Weights of a small GPT-style language model, trained from scratch on English Wikipedia.
Size: 8 layers, width 128, 6 heads of 32, MLP 640 GELU, vocabulary 1024, 2.37M parameters.
Training: a variant of Adam for these matrices, 150M tokens.
Each number is 500 + 50 x the weight over its row's rms, rounded and kept within 0 to 999. Layers, rows and columns count from 0. Numbers have three digits each. The size before them is the row's rms in percent of the matrix's.

# up: layer 5 MLP up, 640x128, rms 0.0882, rows 526-578, columns 0-127
# down: layer 5 MLP down (transposed), 640x128, rms 0.0776, rows 526-577, columns 0-127
up526 094:558566488523475411460590528458478478538412396422482491437484506499590517390473473472468457504543553507434484506552453500538500544464381480554498626457532554542440469475529582509532490555501527518537470533505451441480519515517588520470463509539496543496481506561473423427557479423533538472567558427485461566396495441664497554547537465521534493584457569451505523427539527547479486554544
down526 087:597496511463535427514447506523515431475522422517533504491556539505548516553479561516488496527438599606571466529475501552513538538535467440451463469443440477471521516475500489447442532577588433576538518338592484481471472504517602487467510476461476579465394401427575521515432561426392486514600507519483566495520472586404452446530480576498508476539501488497519528529451508460575461501483
up527 087:480524452467479460536528508536438501482513572534519415463579493476515512581524441477546546560521441555506433574484472530484408571539483555574500482473523487601399465452503575465548466455557511481517432552561522591492476539473622594507490450537498400505443453532491484523490550459471455491425482529444523537468502393503549524438427506485533569610453493515421458389494610507449509557407
down527 088:556501523559524527390436457468524576570581592461529545500412455508466485596499515507531501433490482530532615476460478474499468467561560419502427475557457440502452423580537510498504389553425470472443556519490482510493511534453381466510493580479484587595446492466550431497523478556555503404456534538571495566505497481480430510506460492450541491473481490403460608553444492548572553474558
up528 100:491477503489573543409361528435510528540499605513446549581508532515504586524506461511580547570491473425494487477504523469541431475467513469484460504599514531463448384504562563462553468553461424556531509502508433439456543560503445511520433536497558512524424521493470536560482526475504408468555617482476582651587502453466493473431435499567461494530556481520496519440438424542475427532494
down528 091:617471538470423528507424526555425521480410509479573492535531400542475516432545524475478484398484587538499462474533583482489551560488499509460446457524466569562404460485408426579504548431437587558438467544465452492541497451496553408498457486513443517497620528542478470495546422544456531585510506536555457548491544557593479491531543501406543541548454453442480537413534454505539468529544
up529 112:567472452527467496514513490518513476526420433484562409477530509410506483497390405516565586494497512540421460548589466557482375530512499577460508501418472529636490481519550474463552495574468535419522422515523506436518548520525495528622463527495506481532447474527498515540524595434537500405441534438457488511632494425491538528459498553482501558623473551496536519424502447561452517491499
down529 110:558561451443495465587402548411472410496478515535511414520470455560613429535520499481512569511527503448566493510530543493410522567496545405461549493467500545452439509568530473487484466576497497569575490498518466575497569510436576473487538560517426466466549443538481461603446552415496575534558509370597395549484512483516472430499429446553499477445489543527467457545485561531476443523476
up530 097:485461480488505508551567422475483484546469525483549378472570511454471524487424499527499608508505506468531497528561479350428442466605368609513481503501571503548542494401575529517473547573558564461469458583393531479614476481495484531461539414511452465510482546394474462541497538477567467467473498483518468551489423482450461600438487534503558492553542571465496476494477454479454525463511
down530 093:457491527578372461505454491440504475481464548513464364492444575495388452478536473495525447531502594513533546497530467495482497492449515429423577492525436500455540514523502429498526531469537599484483574493606477498475539357498497534501481393539473463451468569525445569490492570451458492446473591534597471520514501568510487451543462587535472583538549419481469530489494547440594538518582
up531 094:460547397373520458475501523542524520540386509569572480476540479441520521558555514480452514446535468570474525502545596448538524496436473432526453486524573432426422449459459468511485489544538449627615463475609458475507476548539463459610463516470518435489441521521475531471502496481452376511586547485508572595468453476457555575496573533520478494466500517481484558409543475564485544474524
down531 090:538509443463506474467499622554450467436540542600569491488571471527525558499502411546500509547519504531427481467503465470491544475298593549432541475437532519409520502480430525505574507460448413567539464528518448482515537443514464493533500615477497550469518518489481390478484561524478557453548478488470505433541511562428544569452555455493499474428557635523474462526539492550520426492460
up532 108:489516462453566514513464421543525539470444603483611481370504474470552487524423415478501564529502557515433449443486472600523551546515540503495488527472563459558438463490447506500600478502498580586499504477472498472525472512446533487479481438501545513370459532433460498386573622438477416424535476455564526614489447517507487490470500512502419432596523479574532495429493518559533529526477
down532 104:514379526496465410521498482565545440467493607473546501493517446468543457487516511448470397520553534504496467418600564487495455493520516504636516467553558479529563459432510560532530444490519530472399530479520462474532417440517449544497457500423504455553537547531415574532497484470521525484524471570557547520566594481459571450488489430528465473398442394452623514452545561485468546418537
up533 098:514490466527486436439456514449455561469528440515496468478508377446600511493460491533511502475495507491506578398499562493558510542559448554517468507528633493508449544534408522519488447578448583415484423408441443532529487502548493547509493421488505482549469520465531477511424539457511356386525559563517490495579480499627598472535528570518431572484522470547503590520463501560530493457466
down533 103:614468504536467443459422471513451453547599512449561470442534516555586549447506507452499513514501485548428473500531547497495581475482499426586431508636417555526565508455452545587455475586482485532505479504448476497553499495533494483501494466472470497533555459413558411533538506425474511443506489439558324522427550617474478476497531490440552489475507463529573456445529604503473432536508
up534 102:461433382543608474439607415573560545499486533437497491481460522423615472556530508480543561426422419482542461528512465497448417486432486499521522528544558466555529550519508452536536412591459468463448448522498454562478514491500496470581535470489599553455499506474516483515540480427515465573517524486525554473532499397504502510476520458544374447444578523500381441559516521509553573461544
down534 108:530543426399491547534514481485517448498438432554611494471468502600556537487483453502561515531517539531482534463497514542542544461546533523405534440544486506477450534467463487441509561500412398608483513538414411445467479507462494580443516486532513476529330374509490567483479526489488422516457523520489532516557570532485500524527529528556590390506515526511581487526436451523550480575386
up535 104:408505431528525482538435486531493502476517465485496498491488504421564486419566493492492507516406445536500449474509523533524532511534436499609480538476552419528541504496545499478558434546513619598568485522572548454463515546380499522516534448535474467416507462462598471474599553368442427508466439573531574482566538462441462483477532545559515504506495477407433519469630523495448385480489
down535 100:519501511481495447414476564484551428461505432553446484528444487571473511675555520454528517538528438526460431447459553573519466495479562492573516515504556472488582453490518465459545480401473452531497519616472422530552572436503524382495531426511492505463534356444399514528477545461479562410490490489487458496468519524510537503568488476422558453466573443486556526525474474519516486598597
up536 108:467559413513487543471550515546463638494541512527437459517477456457563611562461582556517560405467555454508557471484539466494525471547396458535467517473569447516522551506399475506477401549467448568502516528517463557529416600525492496456411579507507539470523536419529524549570467530464435495472548461456498489469529489547586570507477484550447453494580538406458588514494537502448398418511
down536 105:510452595546504491424446394510571544441469457496456508414525491493504558479548531528508503482484486524428458429476574536473498525437549411439506464460444508518536512468529460587528488467444489503548500528582547483527585396508501363618534504440451499495489518552506493547508510362536540535633454484547548522572534510489561484596563567430515524491513494485536395568521523490468454451412
up537 092:486537505593484501508517468474529439502445448428520413489469440426564498433550449525503605468470472506596485553455525458488455559617506565477511525556526544526512399510420482517428494488451462481512496462443448505473546443531592591469489521451519548609446525615456402481529510441487482480556528480415474584579563531434442474505544541530484548496610595516403505525465511445490502573503
down537 089:342503492512479425447515545473442475539474509519579505460429542523398481440531560524552513466531464415533419494473581516527487539482507508583375543508494497517532540460527487463473518479635514441469557430502385580547581458489565504484457500520583427444589466508513505472403548483542493532501465567539434502425514535498522471524479560488520562501604506553476582451506434474600486470482
up538 107:565564453412598484475444434504538477458468532497506502529391522525501530542537470528531598516455517556479505481468636517533388500573486502437460480421492467524453440455481428416559407519576486548569488467491470556477471599431503529509509536527512466436487516480511394561602543457497442457496496469512605569634501520517502557531540573530431508490516449453423501563518428480505480498561
down538 179:490472456450568471582496429575543522475471564460473481623438431499497528523485509551618469461511541479523467481539525511456449494496526563509538520504536484377493513567587538422519539533486570503448533528476516462412519589428575487409515558553627461514473524425413488533420515421440410515554490420412516496417528571495560440484444527549416573519482462452515462520500465497541539492518
up539 098:471522489579496495480561523500514534485485471469592461521453502542558492492447474541438533502511490463566545524569463523552523479536490552498411587404500519550468522542493480475458415434430491443590401344555505456481434478528589477457408519531561526486434621611496460490446479491468556415462504521445514517476513521587527474393468558448480574464555583480466550482555521516500544570413
down539 095:541481585533486587439528498510569487474542543473468511548452551539480537504467503532450571485469534618495492494565502560404449513368418474477452588518535531478510608407483468489412553492540526503441506499492577478453523391539513530576440476455489429489513487487484526555480503439515399543494548505463443456567386477536337481574468446468485532476525446577571483509502549558524520550497
up540 090:508384431487505578494469471509457609522512591523546500452536469435496503546566476553482595463515466564460507405481519392594519491569542509529481546407577566547453493483412570506486443532466463501514550467470440470417502503508517437527440532501578458502457486495509581508541498483487448522589512545517541440513456518472507487423318561448412504581611487517504502487482535519516552458460
down540 090:541475493394598534434503570482589471550454495554542456541482466518551393493475476410523551546464412510474512479503464585440455515520483460540441560558500506472509548516443523518504558489460433562466579447436523543564572517448532505507473559510491500611465510457455382546530458504585538488566436492516640487543510511534417474460551429489498438498425468531549481436588532521381452473484
up541 087:507488482580557492527554455480440510547539562523522391483610552517515537505545360474524521479461557524525576504498474489558521448541540498370514490480497515478401509498387530488508500501438570503506510442531565468459449458445488552446492536542474495556453584470516375455573526528419430394598581520458550505483532541462524489533376550539451519486517568533519467531470412442488467426511
down541 084:584442509441544530503456487534429475489506456593572456435554517525468468483443601595571514508477486524580473528551527454516537537480585494460544453499565442415447549451524586442530405459424484464559538487484450494523482506437472446460520643448448567578444507509540475434471470460469464597586426446549535437445456487501482457514519499487494580467542511610452470485561569504468556566539
up542 093:458561361499545486429532465562477456490500406442499457494453490499511445446491534481599437505564603467461515500510535406471540465527463486533464623466537460468526550531518439626540515487563531513456472523429479514494490524537531483437528488472620577472498571480519476421621520510476513410503489532459570453499528515472554590462545582506479492528447502422499578488577540448424541524602
down542 084:480471588558556529484447478545538474503524503534459495446550491540418464469535392514470568541542461486494499529522525504533530412436453577505464475570544511575487417486583444455450496477403439512490593588550478538609546425433528469506464513427468492494459555512423505468554505663500490487570486446484376566505522454522505440456489495514528501480403485618552502573487542448467517463569
up543 124:440594419442515462545487532528481473530376443479514503406541420386504429516541463437494506434465570513514507522465488570582486529512386593474527543481565442532477533451556410504501534480523488602496493450478481541627475549408545483600502478482511502468504466565523509506610467482610523534462449480537526514502439468564488453487484588460466453570533520432466548497560593511474470464504
down543 149:452544472460495485435517450484454544507463459461504517485493524530532496420553473459481533511494502484493431486527475539509462514551522558451457636503509512513517454541571447467530548465419426507390535543572580622455481507526460509475438468511492491378474546510500548533593366441578585464452492420549488474493507447544478479582495481480449457456569589550408480436517544571591553518626
up544 093:469497524529498562471501475497546507499484571530546420487498481536467437384453433526504596491466465470460566490593390511552406430556439549544456453431541592472490492447584566512505474507541578496504490487489540465540463466574545573456484466518501444512594477498600513484523424386622462535477559501406551481503508433496493574474505522523572484542566460437581409528440463524487427466532
down544 085:438467478465575509608455501578473507539513493489460468531431514531470518479461516492513544553577504450530433534573545574544480467507467445532573483423499425468509625481550543406545426509417496452465504499469496446472476448473446519461552489472538527557488574588515566498462567415494481503451458538570565430483469459464510504525472531642449499489490573565491541403499360499572441610465
up545 096:440573488474514439503556491517514512533514472476586441388546503416593533448408505534517457512542535587461473418408560518552592497480501442512462421405513558426512553557508453526541529497559466426540469517476477470524437555518584452546507429501521548506464503565437482450442510340525527488507483474463540497477456442541474581424495538517514455522536439446459516605508570511441564540594
down545 086:549448586472433552493529539561642527445509482487530516428498503500458474489485495542623431555528533537471495525532494531505548436482570466521597436598471542552559495466528428439491480472522539539570496561496393473498556538451416516432554524440493425545447498543440512465501519492477508477507448549465485382431482538473463442548563455586512493459508461461457459505539386469513428632419
up546 099:459542417555582445453496527435507488569540605424494449480478543439492501474525478499511508479456453468525561446371453550624478454514479470459466498494438493490437556476524473477396522619586526529533549513523523520551568516321530554520487527491537475435561485473518494476533531476560565565539541350520474446470538508461497574492523532454464462490550466430500524414511545500447562540537
down546 093:500476431466537559591465464424474524504501597500460560486484522435499385515466412587429483590502431504448430487549525503468372474529477479493567515437525505511512511492450501447530470559484519586467532465477512495553423474585454524479464491479451547509533577452497365478509542477538548586567460476584443529501544529465414553475547527464547466517433434578581485474594450508499601461424
up547 116:492468475586510480403551425563553496480502488527614520458388491405502518500543467510473609432488536471480546527469457527481395465575471622517432575460485471488504403489520492515551423445599504447586420418527507481624478462474488503515485487519531467480527540567506508516524561463535522437462557406499557525481381433498546539402500503509481522492593605508492506504518528476497522542494
down547 138:499454528473560472399513501478394445542514489503596445458503549485505418552506559537569459484531485482565496559559454460419418492472428517494601516520437464571433481477583539517524497501563473433476472544606542470473475506524505440586597414571373469497548460549490502574448468514425471486435502524569524521525547586581589620553484497481499488453538496499515426501498449521476414479475
up548 102:536533525478497536500501410482559595549407502547479510421453520476498472570475540483478525434473525561577590447412465530492511506603488505475455525526542444482526595475521442537502421626441558554490473504465508492496523515449502479541464473524487464468378504514621480508490486492569572298483530475507487426572457428555504505485473566483461411456537501436512489572547508569502543550458
down548 101:446505458533570426497489564419497430506472571548518470497520450599415534527475480523490568561442511415588518590521503476546486472362505443512524560483457545487470465504568527568525473576420519439582420435500471502514530537554505421481566515558422488456502580500463425419487540492520513556473472470570475540491434567498500606512511435443502579406439512553559476418551480557470471522570
up549 111:566636478504483499413553528556485528525486462491557504477459512419447461550499542440441533459519481464456519517516443398554507515493428466400520537539454523457509532498510432612525500528579505543528407523513426440506450490484551528525469521452630496463420529392567495470447483427553488493528531482505556614556434403506508578490500499596531575496465541561489522484519482609538456443419
down549 103:552512474476417545464474449498532410524541462536522505556529417501515557441440494614500538506502496598496497465552466498482558494533525483321401542576504502445596506472544508490429472558463478433448500494551461479523494490511552516553534422434610466489500545511531455575424498441499476529470457597499482598404521431473458496567598537501541446463498493536620444516520541442543552467488
up550 111:503642425544484536460470528565518506476465608501511540494477423518555483472459512507466481499468474533581657519533461438624380453457407501463435567519428501552482478469487379542471497502538521545515488407537466540446443522404536486580508470446519444512494531492544470391559560455595512524503526393469546508478490552558527523472404520506438512478498486545527491455431478499530478513485
down550 102:536341504529509510532527508541499466498557532536543476586521447518465520561497524512455477602501577513533456398619435493562480533499521473548559489516528529537435457403480360579481443516513490507523455522516523569532422540496547432509499445486506423510519443440484593498433495604487487537450462545545459514566429509458439564469479529394561518421493448438558489597467443474454495548542
up551 088:455505499546544368459456523458540503531479503536537519407458442583490541528534528495458547508408509467488444405477518556588454574572489488553522524426480427461497473407389457448500484532498547565499505453476433495509502511456495502610524516506591478510529483525443489462465483523489518499525501456469551598450503614551499598549473530450560531563520514616388503440414440440513460414569
down551 085:463520537448541404522504409571517485567552375522433492480446575543458448550557508446582528572606529443504453503572431517504503437437554458480486534521437561435467474566512462495537474414447581490473500517485586496499504556510551512534536495574412603481498508554588526474362553495454526500491456532497438501585514495510463495479463467438443446475560472417544483466500540555582416462532
up552 095:509532408492511507518410454502473471559424521489531537492520470502567516444456511448540524540493551575568474542515572509559452519455450548522497569496517527447487534577376518463644487517575594492527376494560515464546457527535566660571470503461494485537433518538467365450478490546477442558480514520333491522451481462428506567541502498546459517467494476490546486476503482560470477458493
down552 093:557447438536574507486501558499445495490475555479543513478448568459496527554512569543496450415467452311488456516504509525551533475431435535565505508516577595523546502488497555595538558548501395487500492506518400498520560415525551488509511555453472416514447491473423420453581500527559562538460503584445439520500480384527510476453470497465485483525526396548460584522406567518490530435532
up553 107:562541535623552528480496417576496500526484616469469426408513438452514468469573531540524532519478436493557498545428542548538380476383507479466479549473529480523528458419504538485500510524556613538432472583466530555515491497477523597494471524488544486492555428497474476482518480513605552452488457429558496439527472501434536548471351496552460504544506514434473570451415478596424480519519
down553 113:530511522445448469411434420438482629453545518473553533602501448579427504484547500538543492502445518538476472482534483548514462471543506545531408598494530486572578508475509501479452432468539497519468488599394472570441507440483427579465587536512506468412517439522547474489548389481515448395554443436603491429486487559426524525542516522550548553537441473546529477441482430560465522486531
up554 083:424515485470541491477520544533559543483546445503501501527509497558485509439509498565506484498375521452510638501447519559525549507423418540480517530498575502467487536519501514470528476473522511571505523399395515411546523608420529440510543483553509487490642515405427404482500606380467454571533492459441521488476497450501465505556540466559515408618498498487456449519450534525448429433508
down554 083:513563503520486460496479535429545478579520558490584419480496495448536458524475444414527475581523510507431396465507428528508446533525558496504421551549444472532486406537418434628495438515409435510536456576528549494507429481560440528466463533442517458520455464559559590539533460506539422467435539493518534518531408477495546578541494493572556490442458513603564623428435538551535477502502
up555 089:412453552530623540523449411513526521509483558508480523552451534555490510596522570509500551487423599561531516505551503518522431461470418447439534475462557601514428437545514414470427423475596493502470445467512553480449515485444521523485483497528542454490397503478500465393452520557478547473536437541457498536539455536478550542495432609444460553550515528459479577495358454570503430531468
down555 081:426539535564459547486483571537452532523558511489507528582547459523411479489503523501474467494590422468498511554458461535438468523539482460480492506534495452464573641550562473465521473517504563493501551457627480498458449402448550462395561454535506497490526524615519619421526479535571499520484489486511487440504444520505589508414586549483488537488556487438445458647440445476476453419455
up556 091:447543536595564462551444410549514546507504545524620444357486476488431504432496412472527541466477525469534472502482459477532541518486500508489449580541519448488453457516380458549576523503527596613505512532513515420456546502494483491538511498527506527483394419429528540426488529456456423489478627482501463572539439548465482501488466513519446584546562494554522498558551392530494482393482
down556 084:494497515545518498477453514432563580490506574606447460516507566534529467450447460465447473497551419477511581604453557430535574600547438459529499437464548576524536441456482533549505451477495504487493491477542467494472552471413438510570384513514458433572497547478515562460411398533551538539527505572561411455468514483550492437468521474517544510396461574400524429464447541435501575526560
up557 097:537482473420529489518522487525489531521374552446546532485505522470549435471419480538453474541438567456536482502540491536660498512518451604494491542546577508510471465423539480535485502467484523462447527553455422517496513571590513540549430549528445486488505502409566393550509477452539452510569496464557513564545402441552495576421539443494447525548490458469450550347450536594492535554454
down557 087:482550523550528448503572566594479486455531505486446573424491443498551476476459533442446478534539457540419505527518492484463605511495525466483547443492408506529542533492513463418628513447547519480551524532441427452410550500533538437507461567496437417588506552488467452558527412583509456438517487493542550530504560551505485366472574469506529533573508445502504528379515506494504446641582
up558 097:474479522571471457478483521484489470534359585492523443522457520511479507492452465525469487398560438507561568520476558448501484473571422534609460457520511513508535470517488495441460466545518547464466395516504378511498453493555502554627486541425533467470461551443486425459515497405636572574517523483533507536441480508512581547425472548573424491507554486402396520564521534510550512517570
down558 092:490493483575412501534476591465451615549411562489453466451476500452406620563420564441458460562487545488485482525519478496481560591551499565588439603552441398619544537440526498482563508498560463516521495532447559584523443456529512460563484566450477540506433486544475466514462472467505434494516533469487494562456488534448494561463555515529464485489454449510545567389474481455445468445573
up559 100:474541475474428506490452440442491537499549507497451528475523507505576460474512417551572626551453523482434610518492532527573434483510533547572515463444495559515463500489530497524476492466481616543479451454446542526511492470505509626405410547534578478437507519491526437372496502504522464523501583469476468503647445465519476524384475554499370478586500522541515498449433478574488491575532
down559 098:554540497410525566528502458458431471383409421513493515471578503517465537521462530468481415436486481519561462543459380486506429579605543570606544535504467573488447570549486515498564547443459449454457462566543507536498498454574408517478486528487507460428473544479575526542495597562454421458572533494543503531449428485440538525466457502533599569494549546467427505461485558506496471438570
up560 081:508553478532560467514563585541468459521481494480544519466531456524499533453516603519461465514388511431439506430610564491518514519471395550442482516499478486440449462480417514490566518412575512574493532503459483507556521530516498486513558541582418464492541531544420440439482587519490499544450456471436484533442506493450461582481521513516560487495474539490473447356457339515402502568616
down560 076:458481478479479596481439390439512557514554496511483418537464475438561459548543440497487603494549499589578535533510473485500475521540534511453399529513555475526498537553482506566496403561486507428439421542504485514474500412386498527538402434438523469485421475491600600555576407443572476440502549526590518497518472433544508475537484513455470508475526526498466545545559618524586495451456
up561 105:472536343477483377494523432530614454546488473498611439466521541477537498499483514519511605391483518563494488481449436507486439547499472502461503492476504524506517452506572390596541466582547522565521488463479428450502533491446570458571457513536574628468465482538445461428578535442519509456528541494458610512581499499511525563404498491476559493535515548543450536445472487479445460446521
down561 155:438446513459403541490539541511526448510492395533609516476532518551588570463560596443578462530457526492429455442531422557461598421446544541420545496517480443528498571549535445481492519519503545549537498450558525550515485477499568462502575525493517498535444518542514486465453542470372434373496461470454506496432528453525543510580449503390542462504455426567548545479495509557553515401553
up562 093:458534486494510491519482506651478492492410609432574479413515562437506491587349536513524499415486501513573498535488554475482409429483459587527453471556441488517445498556565580462581498466423514490552492506514499467559455469507527522473520484517482430492448477538453510443524539440517439430401522411538509491407467420515561525536460566469454538494573516476482477539488502600489546581583
down562 082:506488531504494488525500552472493470554515531647421562482530510502476457606574453483477529479458460478505547552529549544485489493466543431675475508515520492488579492487485487501530501544412402452474408386524514515472423411472440532561468507451405522468435497495490518506530464567443524403542544572544464476519506494543471631500462484469453532484459457425462574568487522627557514509438
up563 085:386519497473660482459529536487474600476510431441522527539541507560500432494513411572516561564472599539581520482460522520496519485473406467518497455400521543461496550471451517604513435519569441481491479474455416497529485515440562488437524489550532426441497457472517406533547538481426476448557491492424498475581575504454512532437468478565409533512470454467541552584518513509377523455544
down563 085:559514559463459489526529479491556456431394528604571461490493483618495531500451488407436413541477417515492486532472422409503556523458571553518386444572502447544540542544539461449525536442426498452517493509477552549575472472517477475469490503364502515519564471518544552466494525505542530574478507499518488470517485586479600444511564521451540412426494625396561558500529478452536520468467
up564 100:462543566636499525425422495535572495534531484493581471453507522449492490599565458505584527521500549531423450440434413476445470506519472491437519550368580442535516453454510509539599456542524540584513409501404477503565512533510475484596454487549466422404502525546440494549541472476508484458398507537495530559500494458600418478445501535445525522542515527441560557557542527502463526431476
down564 087:453470504498532589488452569569519490500458573587494542464491455460478477499545506544469475494548445509407522471537403453450547415419461480437620433530416495467570446542481490468516575527555442516510464502500528432512479435566484387528592435536552560499550426448510579533408502417541491490571604555525422556544507532463424549572535489543512513525539470510399509545524494535451445557468
up565 090:570519453512561539497497564475492513619499468498528576441435565541549460527568492474579499541525613508494519460492536524495503412504491511498514582486488536506532430491438473487482480532484569538546443427414520421514446491507556587474498562562580488562526536455530382538542463498439409371518530493440467507578393457454514482448512453470563499634503493463532538535491532433460384504432
down565 078:601450499511473417575526519468498498481473549551464544558565490492443543449530493490500470493471466471484408549441483392528479598488451472555384446495484440555432495493505489585533457447576414544560539598525490496553477396463500475498421465519495459534566519505457558504441436473539561552520525512535411474551520481536457456464486570511519672435412509416489467470537541521590536459456
up566 098:453488525495578474424491450498604610506511516509528474516434547476466470470385527460575578483426546493582542461451567516499500430519432472406566494517548537544525507477578519528472442490626513514506530439488456429481444568486569408465489533454557486542381510505518503471453614476536550512445443575433528550526412454485442519527460480513540534516538473535514568531470380509421465436470
down566 098:498440508438548582439366545486470471465472507480445456495498489416493512497543493456459513508540528412558486597491463523603528497478548387493405494584382528450607491601581515539472500567429481443521510583553512487627477458499486475465448489484533576435511483483566463478514579537542583531522516491434507513468488517546476538415502517454621536467467492469491542446546498429517444468545
up567 096:426508447590660488443487509520549513539460592502438551520554484439477540410504487479498427509573492554508505501497575455553327560564546484592447515429457579459429414476467516400530514482527504515546479532518533535445443527513502551479470443526633568463485614490486523464520474489526492481459479498542460515439465473468504505528464610516455481591459470557444483471486508496430509528459
down567 086:441424595560491567587571478564514474465486526514434426445535527569557505498538505494493501565512442496422422482428504518502457573481445414459509536496541485445616602454517517403500496415533576469476471556503513530423518441560555492499522530482410537519539564479513501467487499490590539518463462418540455517460409511524509392464571509550577555550524521479405438544551524572455501408561
up568 093:518424452512483530483529362484445532467519543468491504543453383486569492569449440460468508490502542599537495442519426451482512506579438487451464499453486580526512492498538480521498483452536565502573472497515421482510486508486512500561449447433541553481456484417535641559486431550569442439570573546482504453503493476572514466484438525566364512486590613509522552620451506498536520455579
down568 093:452536493469424532445437611537519411489534515418506506480408509565457565472525525477532436479448492400505557574509569551481553460481507559489450565577581527475559484471499537481500523513495452509526532499541586476467446533518573459389544576637527507454561566520381431443531546471488499502466413508455513516525537562416494467480514512404568564424486439537476543413423442507505483521521
up569 090:553605531557481335552540467457497465547509421514489496592470477483526582587536429476551503425456578507510573486495494488436559436492548491530454504552481615465469495424601549474518477417484513488507510419459551525506434537501490559514508432499485468449465543490503431487490477459474477495597571559456581473445485434495454576522483615442506552507521622543453477499416495477418478466503
down569 081:430427459509549567470533477545483483497489505514563495441593508514479490502438556567456446507438491388574453527483566432560564508498529447527548508508470470561541414506404603474517469573490516515429529565498546504507522416552502538540528535527555484427519475493565590478487539610477397483530441401508507531435493535454522470478462544489478424577427355456607496497594536527493486442494
up570 115:484471467558457446422476498513514532510499487527589487407543478435552475558513566555521574495508496472389517537575551437581442580481478500480466503479491487664531493534502495499580447494496576595520544500508458456469449524422513649508416560505490494500487506508463406579510531455518383486495464426423549492524443507500574527458458565454460516508608519508438450396466458551496470524528
down570 146:436466470524486424474552481618524429542540511550484493489491485527440517504458440483456541479578491418410500478548497545532437534583428513395491520522416499505496453462407580508528518513609572491421465526512526503620540558466515530506371459507572474524449447453413504596465536553482488524529424530511456545450441475409464474528577496467572511529438524580522509549477412543536499580546
up571 103:409559487499431422562590535546455488520480560471503518435436529476455516487463504540541648479385501498607417469512467522516480458522479498452445536506534495522544552435442420500497465566526444540591499488489421477604523490508485554582520533527447504486567526503494474452563493513464515551447472376422502614511414564561483592505468526499482411477572446518491460455536455529475495418565
down571 094:544455595508567526484518426438542569554579589443476464537425442478431479526489544568499514532545429389489492442560556462409494473509524450603446494512498608472447449521475479530524557477544515410526513554597503573499427511482464488512481484439564458535537474439477545519543372457539479419451485481610416528485502518542456501528497469379497474558484504536452546557546478471496484427575
up572 128:507448473468497509442435454543523498502515522395552480484490513471471596604515469506483604412517427527561506470540578463481527526485471532541433476484581478500548523526468392465569479544547508494518507483471487574588519463427508509573361554590506536516433520451592510514495520497521434482515508459480636533498469479506584527470419565563509389477538519557345459512472434550485530471481
down572 164:551365464530462502394562456515529512527566379512482462589503462426464440474538517505487550397576503480529529462476542507478575595426559471533551441531469527473608500473554446591479504499556468471501522564525504526539488478487515451539507476601457426467489424574531537518452391456508521518496450586552449501501525491503539486452455545385525465448475475431587462546476602489532549502429
up573 109:520438365502466486380485415544582507594466499454570492524536410487494513525527431484456509511473522439497443555486437487475541620419540534525445540485557532519461495537433510489503498549457492480554516487539477496532445591497594585554455566473528441463480485563476486470466551480453473489472582599392577565544481404499461503504456439423450562530432561537476584572469512456427485492482
down573 109:459508538515452496554513531457468459449406591503449535520523538577477465527480581540523502391537532459420552511441526418510476527527512529507467478552493506370592529480520497472562439553478547474552439550394492527406508513459476488499510419477474584511540605470535516580563375451506461464554509422495484475439572470453546413528470531508487470453589430501576464549500538529456627552485
up574 102:479471535443556458487472457539681469511478579471499405489502512429523588475500519579478476463469493560585472496395498427523465415509451482453432478482534415500436543578407471571569491547564574487476520495562564465536528559476559559598559489510463483517545585457464492522563447484478438392520476512478528484510475510476501611491526523527454517433509457555367483561498488467498447504506
down574 096:515507552564455518440513547613497516506604515547551459462553383535543406507517485563467455487523486444478550468536575496550531453492460390473525535480507523457493484503463520411424420460584586477528578446512542524418447461588485440531512423549518517443477602533434538520502496426461546491479435481518552411494630461458509428476497558540386448511504602535477484508503551495491550454512
up575 092:420526563563458465457436513437465453451486455453509432545420425534510477523451469564489572496463439593524576547513464562528531495575501637434459492512508593547557413480419447554502496513491453465533502522432540532504467519464536441433415449607552480514450522551555513462576529501489516512506541525451481500485553445448514485457406521548543543515472436438559528525551438534413339498487
down575 088:537501518540485491533537560496517457489480523554611544465526519530604420454502496521501514480478537547473472482486504488447533431396467518562435488544572541510491517577512559510508509535483510614585526452464471405528527567459470418462490523514406430572500540622424529470472352558446434561461514540474480440373480401509540515498456533442381502450477546519507563534558525501541462463449
up576 093:477547469492467405408516518604511499479519419466543522443457572527522463520502514594487528543469552596530473431474504610541578448550421482547460541417589419475506504477407486532400522503542444522524508528421400485476508573539567482552414465492524471560492500472430488484510484411511494520505505491410538485493469484564564494458530478571492482490494566503492550506571521676546563426507
down576 084:540505500512465588602458516452488522497566537424455468482536488541477459624492483483600497467503538499478575454433495452488643569516499513512476455531443479463589491497430499443561446414502514421578497507610462517436498527543481489463610515511536481456420523519500662510473514481485370487468507534454427556476473529508519512455424517461534533545534446517429490453480408412565495527493
up577 099:437519409566515457531424354505491578574544469532517446446389408437533559480475491508458461412514476613448587523513413515554486465541479468516518533454401476438465478424558525500527536563448602488521471488493473500514446531502487504573515425489470446566543457521528524532510501433607546522602505491574515432487484529556516513540515610566497473545523479478562506476477441418454507477564
down577 104:461509520494477513588484434458507511479505461509497513577464524495509441522498530427573514536428530514601462459531437445523531504450481499571566487529523497479524485528437575491531516506532432467532583496490386530410465500484500588486425394429489529507550413505544355486521470512498449595437613505488594441430373550512504465490578504527501573534503528574496423544592540499511456467596
up578 132:459442485425496484535470528517551450498504420488538548396557489397465472492470497452537572422518503513470541453477533535497445415427496567532474492487585511461444529470488448601599485513598523562622546448539526477557519587496474548599507506560499500494394583518568478501502535473584460469456479488521523526522449469541474591437381571478465513515530537555367444579465469473502519462505